python train.py --num_key_value_heads=2 --head_dim=32 --vocab_size=8192 --optimizer="soap_variant" --decay_shape="linear" --dataset="wikipedia_en"
Each number is 128 + 24 x the weight over its row's rms, rounded and kept within 0 to 255. Layers, rows and columns count from 0. Numbers have three digits each. The size before them is the row's rms in percent of the matrix's.

# layer 11 MLP down (transposed), 768x96, rms 0.0962, rows 249-263, columns 0-95
085:118128116126136153147106165118091134158175128107131136129110153167132121134190102127100119119109143179091172126092160125123150112091172089119134135126143153123187119107149122114143146130117154136103097122143120108147142076089117132096146114112137133124101147171105105126101116157088150119
085:130173111134103101151127131092108121115162111131132100139085115113156132160123135115145092136097125144166107155124127142159135152171129065108136141124146133191128100124116154142085072122152126121127129088126124139117088112102132121137183145136131146100120102142120109125133152079129094081
111:129132137181085159151081120130116168126131100104149141088125079123132085151149122171106144138159125163161103144099083136169147149169146098109110149149140115159157069117123112139118141138113107135145148109138105108133139153110111102129143140151132156128111155151087120175121111109128142137
116:173136062120126129129133078146127136126128158097116110129128146117169154114188168143118152129165161104123135127145131090093099145101137146144124131105124120076145111111125132109104131136124148167124163081114124134120135147133138123169098174137120160151116163116114116093083133098149166142
086:171154135112094096114141136144142106123117098141114110143124087136136159151139150114140130126093141164098130144142172137147127115157110132119150112097144155103152172110127103106138112175167142102090091158176149147147118143109120088125147094084133119064142147100125111113142111095122090146
111:185095106149155123126141116140146147121098144128120149093104091133153120157117099113140150091150132116183143115122160132157090131169114095125110167137119089096137112107159146140137100114122105123131107145093111092135129123162148081125131117104098167139180124141119120128146121155197126133
100:142168161117134075122103130159116107108154151130121081109142087087137134139061152144156129156175126115114075134158061099143100150129144089126152118143130123145149109148146158126101112124129123143162146133109168129154115114133143129143129158158166094165113103120135113131129133120116136112
110:138116078106152123115155096124157139124105121144085131111135142063137148144126138136140134131116117104128138165080131127122161130116098136128157149150131135109085109182138119075121097119096151132172125155117142112106138165108114188089143142123161150122137141126163138141165121112184154117
111:110174078120121165135094138175115161128118152121124115135114132135090124122185118130125122094098109138142128156123095129136119106148114135130147109139104105083141097101134117112154147106112166190130121117156118159124178137152080099126106140120136115123179148121162082084123096132128132125
090:128141139118129103128149112111115150084107137141093124174100131104099143115150132156142142155140106132102146134115139122132128113096171139127106094170121110103108139154139134120145151125131133196080095143110126093149123116174139110082114126087149119191152130101087138127148143181144168131
119:126155149162093128153117133125142157126105107102125184107127112104103094137132125145153143153137129125152103120140165185151135124148151160117087167138115130079127129114150122115129138106122127129125133157126177079121121139098137135062123104092128125107106127158168169168138089161144141155
106:111119117154134112175121186168122142112155127124161139100140126108104112164112191131122136129115114167176178157099147159149158112146142158131097134126118108122118155151133144148127097085150152133164152146136092081106116113110139137094118142159133122089152148107140158151154109141121154121
094:156059122124152125124159118082111093114163127116116118116156129119150069152143128120158154114141122142145148170123163122140139142152119103135118123142146123159147125124177123133102136090164118110154115138130124116198145149129117140175105140162137132094123138163080085101141164155130135128
108:127143156114143095122098188133145106122119110127137133120130113141132153102149144088129093144145148117173156147121098129131136123126145108110118089163169166138129112152133130153165121146158132158144076151127130152125156140141132122147178119147124134144095103176111137123113070185136079089
083:119162135107138114110165165145121124123158098102117118099140125110161122137108137121102136146175101106099124110157138162101150147166173173103094169187092117185140142124139138140119091123125162142129102153124127125138114120132128138157127128134146169113129178169112135182146135161126111133
# layer 11 MLP up, 768x96, rms 0.0962, rows 250-263, columns 0-95
092:077151098125111140112140122126146115102102107134119166117139107135098138124107118098163183109193156167106133106112113143099112163180141134153136114162095126117123160139104126121127119153082136125114176140129080122117128090149127108129063151124114108132173133137129145137150117165130144124
123:191135121102102097088180147126087152118090145153112111172136129132120156134077144114126127130102138121152095128175122126109098133077155173170137126118128122143113170134160154111152124150136138134135120088135121141133108113139115161134135137094167134085144125125142132129127118075086136126
110:145127128125113098091153073082123117134151130104132131124129121121096128089175132118122143123162140128081104118146130113126113139093172178098132184112122117072167147122118128157108124135143120134106170110152145124114091126163085148144179135114125131156106137157097157097131154121132135157
094:064087108116101155128117155112138113118156098150128129135133111122124118116127057155153145139170151152156153151144068142117184095099145126120126128141135126103129104127123152154120119155127100180118109108142125132113121124096100147149108110156158117162116106185089115141114122145105127113
109:132139155105138089105139084155115110103129139120074093194120123107120176140144112124147112081130132099178127106111136132160140130183140123152101147118130177101124152140124101118098122153128163115150117121138125070131120137148104145097125086137106143126131129158084103119121126104112100107
106:134120121175141132140143119146170119100131103138105139156129089140143131094160086121148157090131097157116157106156124095109113131098129120110089105132138162126117129103117097091113123107184105183099144130145121106164121106147141098135188095134100152136159111146149117107164136152163126106
110:155077124115102129155159110118155141165090157136080073188116110090142139133154126130102133133099128123149121118155133107161168125138127119157163117128128142114110163184135095093114112124112079148118148159118107126141112079149097117124128094125137134142115131146136129105097143115148174133
103:095159144144144119119109109147125144142126137130138119146114104213128130114158176114157074137124141193110119130146154147109128159145161116150088163089164101125141147116126095112126121141091134118111139155129153098154128106147117090125145145120156127107145114146110131084172125115133176142
097:121096111096126151153113178111112132174159141102146124103143141149134123087122100114116087107160164137147123159110152159087150196155135103126123138137150159159139128149130070105091102118139097118120141152130157126153128101121109126148129123150079127110087123136130156137143100165161143137
107:127170114145150152144110173118139109115106165121095152095108107124113093117158132117154179142113100157125136136131123119143148101100138108133114133148103065119144165146121138123071104100124169155134137120153167099109137151153107145122087176110095107106121127111121142136165102159134133176
110:124089117099140142153118147117114136146124115120099114167168112095134182115121112114144192147085126103157125116155131101134159143167149163126108179101133148083133146107152115157143165138140141147125134097116096136152131066101125117164119138128101133106151151161162132109119125117098164116
088:094198115151103112153121131128138169124167104138103118130086105102118168097161121147116118115164119097135099131140138156146110107139147126100102113180120120104110140126150116097094118132134100109148140125172110149132163102109075115105096158119105130098138147133107149141166139125122092080
102:143143142166119131139144140148141164195076154103142103137132122149126123162106117120115144156096115127142108102120099109146099119098119116133163120100116148091166089122104107089138149196141124166150114120147138138123095098138108138103122139100138115105114107171116123086079128146152141094
107:149116156173151141121084107129125158115138140135151115147110148152145145163154085107148135138143113138075117141140098135115119104152114123071131084113150146087096119156130123111166139135109140140098134121092121081195146112143085105112130135102109111142157155157112146103124106112157160154